Weights of a small GPT-style language model, trained from scratch on English Wikipedia: width 384, 356M tokens.
Each number is 500 + 50 x the weight over its row's rms, rounded and kept within 0 to 999. Layers, rows and columns count from 0. Numbers have three digits each. The size before them is the row's rms in percent of the matrix's.

# gate: layer 5 MLP gate, 1024x384, rms 0.141, rows 774-819, columns 96-191
# up: layer 5 MLP up, 1024x384, rms 0.144, rows 774-819, columns 96-191
# down: layer 5 MLP down (transposed), 1024x384, rms 0.111, rows 774-819, columns 96-191
gate774 099:494468500535521459518452469472469527547514594566475491474454547458559433644504551433526393530424538419418536574582477495518473545520506421505531523500508482613550476551487527410499517492465543585480512512556522471477422583461490519429483471465525518447452595516518559485455470508465572448
up774 092:490568438516500462511548613429469563434497480488531471425567472571538530482522512483485464484469468496448527429488556500449598477397474489469526426461440490462505472521561483555499491418581437475482485524449537493513473584465483442527477471385477476497432529502561545365518522553461588517
down774 090:575451434478509447533517556499553523460435536579486464479420432582414544525428517504440462476490564458564531467547449425508529467465505520434582462505625514451415506423511485533424489473390534516392530467479571512480519431548455480549531520468569481588599489425574349436588466552560494586
gate775 099:503504535475511561495503514496613471489504520498492533452523496495453471497464548519576549467451517510476564419516596534439525548504523513467457550539493499546398456547571483523532470562442575512549498457543448444433557514454446482519477493494438397510535404478458583480454519586485574474
up775 102:509528518493412517398559497519510464522498518521493531496425537440467579506500471497510444376516538587486446514452545438465549483521432455588608501452478424459531519518550529512519458544538521559448525464394541560534437389535472522405601534533454552459520538484517335536551528420587453409
down775 105:568435440462552499505496437471469474461587520478489429526493541527628532578435401472441477541470516525373478495512469447610419485441457506533496434448542522524481568433503522477448520436593438559505527477480553444512508497573509498502507492480623607539525535564558453450515546457505401453
gate776 104:451446444514447543535456505582457410520536483417470546455529467492463462486481430457541492513509459507526429517520511589582521473488553556484527495538496612533425597541531571446411568494516474478527600523473454484513463489484402484518540558447412512450494477536414568332514553592527560416
up776 109:578561521578460540495543529435493477572529555504462517448400562539496486549492542458465513440508483500479448468504542552522514498617469557470502483473458523430542505509449494580560472438477504529538471448512506548496460476449564507480537573507572504498408516540566554608452477463499454454
down776 105:476666507548503429451412473388420551454554527502461571474584399507473548515428576519486523477522491497569453597448459464514444483527450509616451589456519458480521504503476497542479507522439478537576430585471581442509531464492509523502362548533460417552499591578432516488499607447394495521
gate777 102:434539574492492501454487458438608517524603463477508561516476519492540443470490485491470484524497503524468461493470536598530524496560430549477435523511508367534522444501566503483523585491471553496460395485469509571573534539490475565473520527584487365451347424507514540526500471577415545514
up777 102:441513568391558550510541466449430496511475520494519387452528540478565537416501560509505486479457541510504436528523467400419476476505477470594459539590510595550561582455512492607473466452500534515501454455412402479487472550508501450495370439498526511487441505480466401461424463538449405462
down777 100:427390504489453555542426528460494463556412449419466518383505549482500477442412478501508556500482507455550515464528593458498486561481563495534576435507463443489579501497384605515471542514496461472438475519491473569529544601505597515498510484414502480448491463382610510531416489507475475459
gate778 102:491512577509485603560486544449526456444521565484553466545477605533469536507449463543452519476485502502551569543651570468487546483518443513532529513508572468524510436598459483542483489484401500412554429410413444496434480491508474464450565502505518419515447473553514591456416514491527483456
up778 099:526463535448489534435543474501480438496466420498453500545455595456466530527554512573509539425499651444458467548619526470504492468508524552528552449577439439588515482542530504541519469477529535565542452464493503586533469508470513490528466434547496542425569574583503548475527498469516454549
down778 099:478527490479568455516455510560551488491517470472514433550479411564358538352446451499472483417554420520519538508562468491483377518538525591469471438466472491572426521610512434495529466523396459537456472427546436494548513510548513497533515461490513467491441479588542536559447417458478451472
gate779 097:568449579458520392549563467550506556511533524564510611480385477443511516539588484540466505607471419559487474513556457594460567502501523573535500502499517578526490448461474478527543455491548477407496414447520496527458532493464552519377560422514543495440638481517653509496416473411499593509
up779 097:450478494545419603400434486500482556463495536464521509528537501397511487478429370509484416571434587450542558498469489526462442431553439535554432468531490485573491495522441449424469516432433493548450497506484411530482486456536496515556474551465507506450528491497481544561506435522514461488
down779 099:524528499436402607505518583472458504516523559480485583423479435555378549468543506573526474434469479504482529439551584454562488479563461543471529490479483517473498502425578529404472512464577469472581513517512474532509559470513539421470539530483581482503426567514535533449576523567513506418
gate780 110:418436530496455558515440450513382514537492529544555548437394544405384530553537493402499508485533409402469478491473497497466519451451468474487498437613495587478480487401446461504508531500469532485563464550511584543517484593444519494484501424559463541519520615493496477476443458524429535514
up780 107:586468494443462554548485494490573439492382432476515562492501453464461536538562430465538525435495506544560442544555498495441449622531555410489547454522385493468446512609524539444538523503529535473532497488427539541504569479490475478528528535510498479548435438467545532547608538459525591504
down780 109:482493483473452438469439478506547448563476517421546430488581546467493423531492453435545528438460522595519452510514490470491442575490466496501473437520497504446530461413491464487528433491531577447449525379493556542491501536507503563517494568511576590529448429560393525496600513476638459524
gate781 102:497521498476549598547506473469499485534469493412571586525466519447503574419489527454420548469601564549470503512427417484528443436505497503542443504571445411478437518563461536541527363492535580525487455440473555428517555527533520421535464536533484504546532519529517529469446423530531552551
up781 099:550500555529481514460587450516441571559489490502507524534588498482478456559540527671494496461455509524496467521540618505544546506583411413585498446492444485521486484555481495502511447536520549461539519485454491531450547496478412495517518432505420490518539600551569504485528474549455522516
down781 103:573470443455487468582526489508565463521438480517484516499536503520520455482510442516418506490395473506366490483510454493475457566440488524523601435508498516473498554541536462419471598431603507478556480561373504518454500503521537515474483607501523541522471471392536504489491434505514532539
gate782 095:495533495471432417456516591529583512571486515492531497468585529506495446540462535493427480602538467522422507516500570502470500521491468500588492548443445530507504534449507463490559493489498401378490519508551501539521446472481539534458497454388475431523520430502466463555431553549430442488
up782 095:452509449444492542441478508479477533544560469608483472588498434504517483603476493461451433509486549404529572434536568545552436514529450437446557539518492432492492502480559514412483551462481432507473486539523504424434476542477506458561436537495453508563582474430495520504577383468477410532
down782 096:488494500493508554536512417457588547470486472529523484494433499431413522398562495533554589432487531464505459509396483510440501479461456482514531583540522503545431448578477535556547455490479496526632443511473462568540503530490452486555467521506550507480522428533475594485505418555537463433
gate783 100:451448548493488546494558457500404530447499385473468504499566557496480477536543561466556488534431536554429475536554489493504539605488470513485488425516427551436503553504496519539460514473464543461514594475415539483450583515535573551430525569487480444427444481472544568477442464466621441483
up783 100:390490477546627430508531432523502403483502523507486473469560451518552493513576498508550523559525587490530425495387549419528489462392523456508419553546442535626489515428527574536460508481517577487546527520596516463479483499520505430616531589532515499527515450466492466526430552539523466514
down783 097:440620560512477517565543438449434485492466473403516527465539465516443455455477519556537387555514452522561464567500458508561451468530510502519527579479539516499587566394482507536549588544508596501480534469519527468507506495483447504549512447581502435553337364554511448581466539439527533580
gate784 098:560478574535512451508451527565544552554494545484520502457531467374493543468494475484526603492500429591526467446522500508407544458543529483491535502468497518421414421474457376574493536471502499470543530503413493497448579493540501526576510484478559554503435503438514550520544543574500503524
up784 106:525420486495459440462429586528578467452492500491493410530525545437537540555462354511428537408527452453448601426458513416468482545476465491546449543450450480524493494589506513454476441540557488587498646572513404457453480477525473412493371621543503517509523492559541528485483486536568513520
down784 105:436458533553524489535503533486350516520546533464557518503464503463459523436409421452538453582566515436512555499474495516475533528597544505428480470397548514450446488596433474530548548475502524597389533458468587504533515424585535488437440477553616481521566435570481554592491437504547465511
gate785 115:474514416497487602455485553479471419497450425546584524410590566471572579582460561480556428435421444527492496525418577472577468553441483590502468490521477508413475534590502443470543516448487500476491464532431501509479423611536499502491537471538452507558504499491391452386467416569540463508
up785 112:499518581496495443553482504453532556516504444472420525447494446489483412552544436527478350538486543467521493557475424460542470469491411549437460549487563410494594441454463496512536481484610479422484471525500545564485632423506487432556517584482396524624509532566557617435456552553501546444
down785 103:498473572468555481498461567492498461496472445556579536462581524514508448466486391534530557483478507515614477489524456462536495450500508466476534501476450362513430493425572369479507477474469461565600420523557532499587505663515463607674537526518562491468484423459515457486474492487460438496
gate786 111:446494540476502420455547495490479542501511451572532520467569568526501381503453508534520590666528495488492569490596542401500441446506423437442504474573541518440526482458502504481530542581541453345495472515539498593448547477446448535457533526429493439473496487436551577514458492580579436457
up786 113:428434422462507561473510469506484524490511502431488477461516505523440501571431440532543475490450446574520462460526493571449457636509393510437474606424412509535495528538572531515528500413434538684510573483518426469508514519508534446455422517470498537496514459493418498483480550348482526494
down786 104:487526566508525543524497573409466476525474508446545430511553398462585514456459517524389487427534423464569548511378468551527506490456641440513481511517459476505560473543510554517466535468410433467580491498455446485433466461531437493570445492475546565445475583603494520473554513443465602562
gate787 102:527511486461496567486445481457520556451576508592563439547549519471448514439521583507497386554403490590484605471492530485546470557450451476564447411480510553427558531537546449535491477511466516523510475539505558510432570554457520556458437445527503537523443474482536543532475547439377561470
up787 098:506510458492553514498509492501528511597416397482529508531445478419478450429483500402467460559422523468539476530538465479545455504506627527423559466498490383469525490507474445552460442532475480541480550520419522460600490457449483506615451471515424441489564415565510546492460443522519525497
down787 097:495467479444505469570563524445546519507528478457451449524552546487492596417516461509436500446370592513526599413526499554466496482474514431557538494459526514533519563522493569467573510419423494592516566451517499532516541600571483435526582463489502507533409505489471379579515485527552468419
gate788 096:446543431423555394505507505499479474509484548514529463408487488468527490468490556422570558544525486481512493587488526553600481550436512499522470447514568414546450525533546521510539539490482520491498534495471466505467444572524404546491451520555440553399601434526488508493534527468468512398
up788 099:533519605517470493580507513460579540555531438474398597484547501493427594537482446557485541443524509529436478481532444459381588474602473481460450542447447553431508402430521485461424454473520536500536613477491529536468581402473518471558555576444519479536443530535596514538557573493527572615
down788 078:540515470475496576516482474526401533448486524467487549470472556457533516508524545475477439500578491511523542476468546441573456502496433425519485459585565525421386515461472530454482508488522526565452533456501555540462545474437493489463522554482559426497515421472475502549526552430494572517
gate789 097:513551440537564428493489528466551485504520508602540562479428561577640481453491531545443527469469436471523550458512553524553461542492498503394479454527520408424435454506525492570438531457525474425482509479550532557428390471498490623596541505503623436594612518514600496438500404501599547510
up789 102:513480479554402453444491469456511418409479531552534487472545514560457598490430489574509575541446398434489469556558527501516532511451512491504477534523589447565506473590507490502601516492422463610559506476485532454529530477544520492468552481485506520556499444451530464432409556545630543473
down789 100:542520579456412520467455526515455547577543488486456400495521537498481479533552546523467535448490420533474554521404530477550545458554420501469501504430515448444431427502500511457590457439449498406517467567405495477513431525529528406480479481392441595448518484473544466530500471528470535513
gate790 101:485420602513453446482537522486465521434494496503480518532580494491525562433534538471434609400600524517458520496544456497528525444467502557595504568490581518453595353498591491516604502407467443568583410482471539432483487585506415539563555472473534546559493521514425504627412495547411462488
up790 098:565460479500479479512533470497488572505532522474462461525479473436461501451496475542462468552500498409583592510432531637458517495527450496519497434473521448419552478479484384479526484575535605558504530557519470477400514437578554506469557528512427393502496507501465503476529502477563520538
down790 098:460552545485545499560547463505460502499557651467543624543541525545469479483472503440436493504573419458559459438544510436617455519501454438460500492439469555550539505509439405372456454492492491533474463534505480548453533562525462487500511471430496499441551532532472521477511447503478359538
gate791 094:507459505543561472478433580594444484429538486460361515395522535551476459534449484477475526491518459489515501561455533537455437570474500530586557587549600409547485565517436505466513504424501473504458518417480543481453498562575548506514535425518502457506494485520543547430469472505416481500
up791 094:471515536661467418534604364463629488513466430427492470443519498505554508462505519541458428540513574407496490505366547530529494385587466530542505496514431593547423479570495604501446464553554456512479459445535480515471453490552499531520522473525503424573482534562504464515494554555564544502
down791 096:443518555495539473465522543514564488492428455433538510401511511456334543446493485531559446444497514388536494469473522468514454457458604488504409413419467503586481485466580536581476506500494408521397493502435562425578515510480532552513518472569494504578502541519445555533475466587542499456
gate792 110:438353479601596426565511545508511516520445519502456554540512518467591517522417424511470508461534498523538427523495484524494527579457489498408596526509373541572494511523485546431541546461513521490562589519418517523545447452394455510507485472542504447478438532453511526396603479431524558432
up792 107:556401505624593416462438551421424483398513593505553480603542498481498455435540499486478458452600541490514456526438505405390556566474522484526552628491487573642432549511462607436505529515450477420509487475591568482510470515463415539490431524515543569538537566556489415453495485531504550533
down792 105:492536458431498549471433538407507545561485485449553489527578502520544426488490473508446532452545572518559507435567566445560537500528489470478445555479455516524432547480460595475565559490541593507506495448563551476399504469412407492456503460433539447541505513642488537470573560631533492482
gate793 105:549451470451508535584465500367534510466485440595448508458495501517554497486548475493512512431447501530355509543547538494517477524531520463470499514531468521547411449498540567535508589505487491529577546454495462494460568494488432505511559497494496554526464549509479531474476425503519395516
up793 103:496416535481487497405479498536518441559498538492552434516499600538498450387485437570496608491456558476526487533470447503513487453458610465592467532539439533468477539450502507475605451449436431475576480479453540443520293502581443556481526535503510577509442488540478415599476478472469492568
down793 102:590559454446557496535562609466555568494440549513453498573469536553511554519527457517571505534526561473568434444530536529496578445520468479510553522461528412547474539444388581486575558491467488472490579577552485470497445512519510500484513477513583463520470440467524496541501464390523533406
gate794 102:538518626506561532523440443388539496465541395445517557565505499445521589420524492508506436620440470549442463484478447481534439493433537564419479463505479580475671462476523529457497491539516528470522500413545498596549492467493521456508485501454463462568457382585492506484565566506385489443
up794 112:419597572517480498454558506465486545503488570519503473449500500553426447613495506510448478425643512475552524499518543461518541486482471480536522538514446430533444469545528477546473612477395472458572426514487577511415503505612493590557518468442477582537507483511596519495400509477497513523
down794 112:447546456498579485547532477684523458502476507513489533484512550565494463537483419547545450416494547577516552574524531553488481494435502485577603501511514509467450520619393474526437549502531482563489467461502506406483427445529460473436523539551478532411570568462510480567428448458528548494
gate795 095:466474572460491589410488507511500540437511502482504477548481501481473416511524570461578514529450496495473553456458520494429365481465482472528479494478445460457544517515501501464397569523446545436510491579570532446534555569507509539402455475533601468466468583412464438461472567483468443490
up795 097:443407454593362470504544434685538541417555470470522397513539491520385505551425524488489456551506554434545526440445515441483427513536475438503513495504506499517479545577448491463473516515502549463524519453453465414481544504534496512447409511501565431478479509460505448465461548454450507418
down795 098:515518561562491477434464582628446578414518466481506597524524472487473459468497505578492656489428477527608539464463530420450472565472410514568474534512445501575473522507506504424493556581524565494522426474502564524585400561574489488539486496510586626526471507511537554427465531431550469462
gate796 103:549483495453477439509505496570465553493572547470544537497551486501472560443525522466498503415489459415421506552374459516544419505543487530559489484553514526508414452485556526504518532501539588415537449638539437522518493519524567490545508412475481479441559511598521478423581570587483506498
up796 101:452571598485565574535486582465432481513530526519488467554549564489520561468526536522507542448456557478500486469494558489512532474542463482540564460464443457479541436566515506490529614399534543559483549597545511532515466504534533519437476462419516536472434529447477471385487674525471414423
down796 097:522411430549519513505499510501439462471453475504493473593511460586447517528467540529405502438523545512458525504457561519511454507494518426527436576521586451470488505499542442458465476455486419472498574559566544421496400398459534435571517479489480525391492504471504469559501453477421557502
gate797 096:418494583495452474479432482549527584481549496584513515523571495502542414449555561460585464571532524560490438469456394479519476536503520443539475545472468566423420552624524486464530557456595488512477621502518494492429553456464525574463520566496525506468479480475521422423460468367499539491
up797 097:484462437461504507468532523551496589457538548567427419429471503472522418537494508453555511546489550474493436520490465571501498531512445549556488510461524465560409521503550469478557504413544388460507451524515605491486390493486571524377399429506512551520485480402426464539446447512462508504
down797 098:462529480495475491494450444568505503527530463535577518435507445549561520422449494525430506488574505558572454562481540509534468406513537569542518515488570469488539419475573491522476540431483457490554558469490476507559448490514440560493456546461561478481521545408444581528410472476542485506
gate798 099:415434488496497580548533501519548420441467436454526493492492539475563522478580500444492528351426474576508518432549453505467539552492469478540445511509548513561658570527520480554498401489526524469528490534601528582513604505541415516425566539534538526442544559519558523546490484473520509637
up798 102:586496476421517563494554526465461497441573417497536477496487525556472479499586552431439487531559533452520468482489475525502507507531495475635491544476437542430531481514477533428414503502521457441529467523459590569483515474464442361571524477500464459558468427466452522393547443451496557476
down798 103:518497441567481404575497412498550453464491420463477504563474477418558508481636536430451488474513555571579424539430511521475563488517464456508549499517477487431481440479476525537530494531542594505529462595459555480480361453562492398605452488554409454470539484499567485511563571463450486483
gate799 103:473489478578465535553534511466571553622546527469492509387436563507530553519488492531462436556440502561479493486569470499509521485565503504515444481440483465568517532455570512429480520441501495549486534558455457496494469591492565616497499506515550523525524486560584428486551390516407457490
up799 107:489571561567549370531368505545547479527492493473534534492545484466566499387453523521501577450483493526523496606547450464491465636521478577555500472547510432552475622444461571424516494478500415501467532497479488426393591473520491481466426573486426516538424528484467465513509476541480549567
down799 108:495536493457551438487530603536515415513564454539535535491540482479580541552437494495434507407571418588378512462532388409465426544454437511444390456429499486546626520467350525465548460513514467549499526512550616477533497570452452431511464565484440493544429452575446487483472505482554509537
gate800 095:512453482562484535499557476594540453384534464530461483569420385541580608498559457518494412430567537517451593550483505587551609457401385449511563496496457488527508497538502504510428522545444488549617566400507551467521545524457501563498539527494464422541577477476424440462481572511494442480
up800 096:376442491527430531556492431448532568470524491586490501497432397551456432481538599443506406470500527489501506459514544538476529468544440456569575533491453505512503484513444423563523413568440463512437478495561419551419536541477506474509435571530527482617581523560441490423476456445385535504
down800 098:506509524515507601435480528429458478582512464427546532409557610444543524532439496513497561488551513538489427465569559448466550400536553532482521526462475505576476421517582530520501511599482522494499445536465503431565486524565498466467433529475540588483494430502560521580489466493463498578
gate801 097:465435463466418432473564490480527551475470604493473553542476505409481537494505527462630473475419528462500448459411472434455492557456532542436515484467497482428483552485395489502552548507512472452430519547526488457476479510502451371428538429518537483431544559496501486442478539531577473410
up801 105:453481524425482546527579410534512537564567455466425412618523405398494485529498521489452538494422501592467414585549556394453496450479613390518526516462532505441433539517500506500508551487509481480513492477442467478578495447433523440457475529530505500381474578565477486392505589450497532468
down801 099:632533449501503544494501565559519472486484603491473524534489497546416496518466532527462423406561535508523433525524512494451579514527472505543391552474494560425574560520491550553491330522497507490477512554521496507436518430468494446494449578530574529580474536452540543570492486437653451522
gate802 110:504502470518514484470468497526560499467467443453449570537509469311466532492428545459483468475539501524508641495553537521428518519572464521543455418430480450543453432542581503401482516568493528482458430502496444453574526533497494520479477465481518449519588560450555449475513468496450546553
up802 109:489530481502518602468576511452448469456641535525504396471468510512500473556523490545481479539531528543434474528536493452548437614447543524475618495565576545472541467504418537480616468474552465491475567511504518501451516425521487538538536530448510547487471548475479500432532557497539453465
down802 111:489531527423547504542579414419459505530534516511546455480462437513619553475435506395539525465527501484406506459519480554487562452481484580466510541519527513532486575477471521492547560423471547542435497521545543508437445449550525498558508431492469600555523572595578534494513530470445534419
gate803 099:512499512509589454542516575520430428580585471509462542477520513482535472468596563507489531435528595506456505479485489493537509395494466538533532448495499500472463569519539515503460499485537474515545534420583477515346496486475526491543603467512519402547548443503567588624472607525419564470
up803 101:350477590537496513456503454517525544400521484522458563493521526434521520561426541469550449493546455571494433479480441582462545462512551521473487552439452536519458485606487498526518468424481467502396389569496514477453541383455460519500472604522478526515451639500505437499447484404514544513
down803 104:453467503446517452457554566528433528531494427440524593420481572474391522535475527532479572529502529430549497443522551498592475510489599464447536434449495561558461423480577440500560464547584457493532506533467484513495455433507541432491538541416436594476478487549451554527481503525575480537
gate804 098:541489586452504418583456525503503617533520505540420575514464545516635578547479594462534543450418505430415560517490560476570479479448491541483394522504608476424473492560481513497461466495526540553519561469525514523490484546481518453462463554420538525452523502553522451469542568459371471550
up804 103:440544478489520453541465577474513412528414478523480508631471398494487508407434458482548530507567536578508480541435484528399474519472531438543456539449397443479513459464471620582454561537561556542567467515563588431398489501420403478486568513554442499584490502510565488476484436590467563528
down804 099:597538563522480611496482529506493426526507469564507502472453474543570462517581493490490444447494451559510430418472567556590524495537497519539449543492466549459465607489467476413544534383543458532539444528452480423514440457510515558471479456489581567550480576439557490433533472550416585457
gate805 094:401536518434525503497554594532471482492532545441457443430509407477597540421463462457570519523509563433458513463461481505491515489486514499428516597506559555520545539528525515533515520587476397481512520447439574542474505438495428509513549556480521492475427473416475530446510516437486456440
up805 095:473480523574507609518509508541416503431446490406516424557438402408486575546473468483505507478399484607566505478562541463512450474578512366524478560525414545480503480451487526523460527543443475446478516445478479449441475474462437462482449477508504448481506493590534534535550504457517461471
down805 095:493535370516474560511510495570473525486497494464616434497455442548587505550520494474485562480446482549477572464466507483434628345610494496543536516438592528480449427616586487574536580506494518438523499419470589539508478512496535498442516510398557438492575509496475492482433442490508494543
gate806 098:541576521452545500492552587425605524487448396547383499584540539588567440411411507491517494501490509472421453503424382469503446596478468463512543475400507442462488517511527382501512532479464536533390489497567446489518469496539573413483542491456515466476421442368401554615444393521490499524
up806 099:456504576559529543491392476532500549544448593493561458475523572580569522530594508505512504439537510485589314530574469456492441566512508542464536371456397507547532509479543472483542435501513461568617562628489492526493406529553516475559485530484412483507522458558511501446547481514529557499
down806 104:473574493446461508454438469564479554536484502458494536512476547465524494387487446560515441530439482481438499503592498563464445548457471542509385438506632461461466479488525526520482469421521510441561564580508574427484518594515531478505368531463554536562570499506486505407566558515587503531
gate807 100:500561505497516504482477583445495538398527471381410509470481382465425436504528496486458518513498532505466504477455595417600394555532501405553520530484517491524438580463555490512408461507521423495494462519516527580525398518541567495505531516516459549520500483489445488514416551508582533489
up807 099:450557459577412472518480500459494614475488543453376478504422420537469487526513473522490557479487569456553471476457469432570430595477517470477488555534484472557456530474537517486581529514408501510433451566508546610511451454505496495526561489476491467496530599475482564536501490475496526556
down807 101:514467548492428527494397497484462526457454449507457514465491591507436481505534379574520607467520518463550482559517491479424455536501510512504444541383586509461506517416510454379395456476559426488512531529547554369543527430502473514440538516473481551504482477502433577443442470538478452452
gate808 096:416512558537568387488487589512512392476547479513402527488595448483364562575519481485519595511504438547454529550562519552434438503571377502527502496562580506509453586484610474514513597553447513503432540526387392433485500482478560518471486582472422587578464419494572470574535459430468479512
up808 104:386571514483528468579439555477518574458539533490598561543379520471553543503520442501466532432511516485537583393442537442597518468546447525508555409530491411525529553534551432534435460496590496474483457461464440506513468565537433506495508488550544453484484577453546436524521422443614440440
down808 104:486538537500493530521531494462429570486539483503508481479488447398489542546472488492458506477450522518494523544490483464506495394510485564543486473524478521563557464487498489539493367623556511437500524461507467513566467568502471459576487432487516479536439562476491499525423447568449476525
gate809 100:456464521487493458538470495419616517445560470461485513439439528481476582563543484497434525477499488447448538450455442438356490404526368562530511541462540435529481497509549488499548468434461523522489608542582584481487493507563471471542510520509511528472484528562527423455603476481524468485
up809 100:483524442510519481482500429541452573487512406468480514386466522510577529498501476514516431509539505507556543421475516507548493532436466527536506499540505476566419563446544585499507487445511486441556496548480482470537537557529504561495480502454519529557491509474467446559514468522447583489
down809 100:393494464557568527627469540474503490462562474544482465482505485497564566424521509530459543505524522516587539465512515551400551514514547552474483497535517503483573580553443495465437507503432541531477483440442512581447491497506492434563429489560477479437498446466520447432561480520498556526
gate810 134:413386515452393565478487538481501364416483509449415570551559508524485553508512491543475518573424521523468486466491416502432554452498436451430544468521403450513511441523564440513541506529573519490447436541518443450478513472508542514471549434470555514581498555488445462435444526466507590542
up810 123:440511452447467650391474500556413549521493443544427528446550537492434599414501543484513584507449542567384493518407476417489563521550501502554543494489530484451532517468482474512464531452504532469514450527485487542455513568490612464398460473483418505512476455427452419488430449451476518548
down810 107:490540491481409472470446534373551456417494508491554474463561524497477474607529462561542482526412454559578479485513427567494424465404510476533496424586386423437514523597552418495549535551483466548552486473454440392468509451519478511498523520477537455551529517567551515530479531600546500509
gate811 098:498463540483485433519472526462483483558507424494469427495422449505559511454448525498523554454478439476466535514559535508547578409559473417450630501512453533469478502517528461505541522563512479481416516437459518592461380573477510477464455529459437430503528378522543549508558514407507486496
up811 103:509510393530565569472396461502477509499558476495494449568514510467556512475476488526518528578517448518544540548501483429499493490462477516551523528491558536473553468501542535468567512483472395510440420489472450495540470427527609482527507500621553558468470471515419483550471587517452571480
down811 103:469564559371488574395507521576528597460463414565513455498443555472512456439534530495466526392427530500479498524543576466501513528486492499518611576482529497472476452578574535475536584568532474546531547523542472541545535521555449521397469518558484547453456491455457598527559509553512531564
gate812 095:549456534437479522474501520504542445511490494517461554577591497408537545436549622489496511468468478460416494504569599490478560524509463439574491458443443524524491516432463516538470394469518435395517574529489522568473457543467526475548444542554600520584491490506473532479565501508442524415
up812 098:530454515549467601506502516551458533436530510546576479536478525546541491473476486593598434474486472500487475439516461578410520481550499579463470497430416494467530548567531372473515437432456435526599556444553462431553518502516495481474501464459586411573431537508408449497551498466415549524
down812 098:556382416549404498506482505459505577477474510497462475515561482466500462579399506510587547478575625475525486550507521486490509447471561482476504457528464553488521481472571540440457461530441487446524533491497533556498486518538451513532524571533463610494495544538510487509477471507550474422
gate813 105:531534613502515485515430416460477493429571468538457444604472560460530565448477522533500406505396518512569520482426468498375540529527464449431443532403515414502497464487480536534518521486519495500548417489580519489536430480453472520442515481449566586493536464410564467501464402532476502505
up813 100:486516490476472505534498479564483527491530551443554505441498581504549427492374528501386586521593470523490532534461534522486509389522509553489510583533479565508550408456611393438490479370505592451506513496488456518525531510565485515606417562470468539483483488538470543487510428498554560576
down813 105:596528483525489557491512554516576505567606486573598501483513560509469521545488563540433531497475439536436594463514488414559540543525544583519476572555539427531611467456494561449471425515495492482541544425505496463531511540505532614634502595457419524458441568435443415548580583512647457538
gate814 102:549547586490499428422462567520544502512485467496575484516498494496517522496565521461504463522515491497499541504553553433496490514462474441417499536463464528467470484555531503450407462451518467506439431430601500417484531513463560534504562523488510474571519460547448554501495515582422463490
up814 103:546487511491487544457511508412549489443477535575504435422557511466458501479503539494462591436491492545440605509508498535467547497534526498446505467528538538531506478538445483487419534482551447547532498455541399432513607566438532473510485499487462556546557524446425441483457426533530528478
down814 102:492499454499503566517471503534461551478412490438474517537497503501539535527518412550449515483465553468412442402534498505554501399560486508481492525568467570565437486453610551412460505458574427436514541504464464505560493521413476554473578505565406432477559611527479522519549511546463514491
gate815 102:527452353476565540477516441565541450472537427486525545578578552500400496497437546528474544521489510509516506520500509490527425485499577566567493502435565496464569411517525508462449472515488444474417546484465480508518490475498490499400508495497464513540514500465521491469408522552466486510
up815 102:439486543520502500454412555481494440548497657521523466535452554455566528547568529479486467457520497496489482504519511487533521505487489451516532562544505523509501599471530493509579377421504561495450457550376433502456489522503493497562478552448525522495576483514479548506568507477450509574
down815 094:576488480553472487554591510552564540646471439469504421481613451499543502431518391452420523501507463500611502445464536479487491437457564479516457479453512484491533508462514478463426421496406434532458444429463578414478546463503512518486570428524559464473539460543525496567625567537554397422
gate816 098:458526491526532535477637536481477507566504470486415455429437435501432554514564509527512514486485416477515543557591485516547520638565550553487472439505486546458499560496555570539532458486537497528476494359432470471481514428482594590476521516530557545526548494483573621543487586584595504531
up816 097:535459457466547526424453515505558544456503496476443598531425439398482475536542539529428478452468516499543478547576469506504534498495506419476561587509444497471477453484471499563488469513457488452413544492462468530496555553425543520456496464591482554609453553585528572558530432562527555520
down816 102:508539482496573499480483538426602463586515593497395458491439449518497471525512582536546474499547485489478460474433474591462533508466562553414478518434499513572512467473556545591423543519509384542445558449350455502513480427475520543549420478512469515550600563459411482404554505513501502586
gate817 105:424464575519446468421464489454530478526595434479628461480568478491481572531501530462553503506507613527585398401419498519537529373506478491532526494554519482441602505470533419494505518523434563610492460474456497470472473562517478489552549507606498485536498491475491559497432534454512486533
up817 100:545496445455475644537546515492533461527483508501487503514423423485578525467532521488497509488641463536513511541523442504486560533513511430541534484501501511516520506569536594553526492431551519471474498541445522509564480521414573513388471544525492453468549513535520530538601462530509582371
down817 104:603446435463461506506470455440594422458489526509550426499476575547515477491486496498510512466390589472491495532526532392514436499615501536527510429455453472559501496530596501538441421474503486391491456538511538467513418383438513499484476470537461458488436380546447440421453417477502671420
gate818 101:519592589516500416489522441535533551547447465597611536461509499634553532527436483517426493478434513471446527532426454528548507513543443458539503518502572495435524526507557534592510550507562570436514495539466552515512516507513553499545512493578489617543564366485549531486501447541487544549
up818 101:488568571390562480561515567492585507495502511549511509498512544484455398560508547411457591420437525436369571514563468610512465539538499536470447449498460473438519533492473454591531525447430556507560409500392501558473493401558591512443530459487453525545522491506446534462568452548490522569
down818 106:499576508459580449576554436450582509524512528571472515582521478570492424531519502547498477456487411528530488448440553515458546605472466465521464545556489521562447487492505483497509513493541485450521522499406528533508538521555566474436444509466522549520572499506489547513566436545533440505
gate819 103:511548460408520546518564459456544469520422538441516585537493433565547536401531520478346531528593488449387446531453549551546490445490554455494443556548535546537477501434453629411361509522544526587535525496543503533558533529487508488471463450421489470478433635439512481542529481437554388535
up819 101:476548611527491440529502517484475430533469498490427484589495488476524369553467494504497544497447424455505546435474463501600552462496473533491466415421567430488541518515500518548525493542505525431507538470517448507475538477493526518644464413401501488564563442487463501468394463467522479500
down819 104:527441521487521403468487505517462472516590498497448416621467527529527537575469473551447487457555540558364445464450475396584515507516523543470559515382508405531532551463574466511495466516506482604537431505477464552529516496511430521531442507493559522429564507560519476577477562503525477568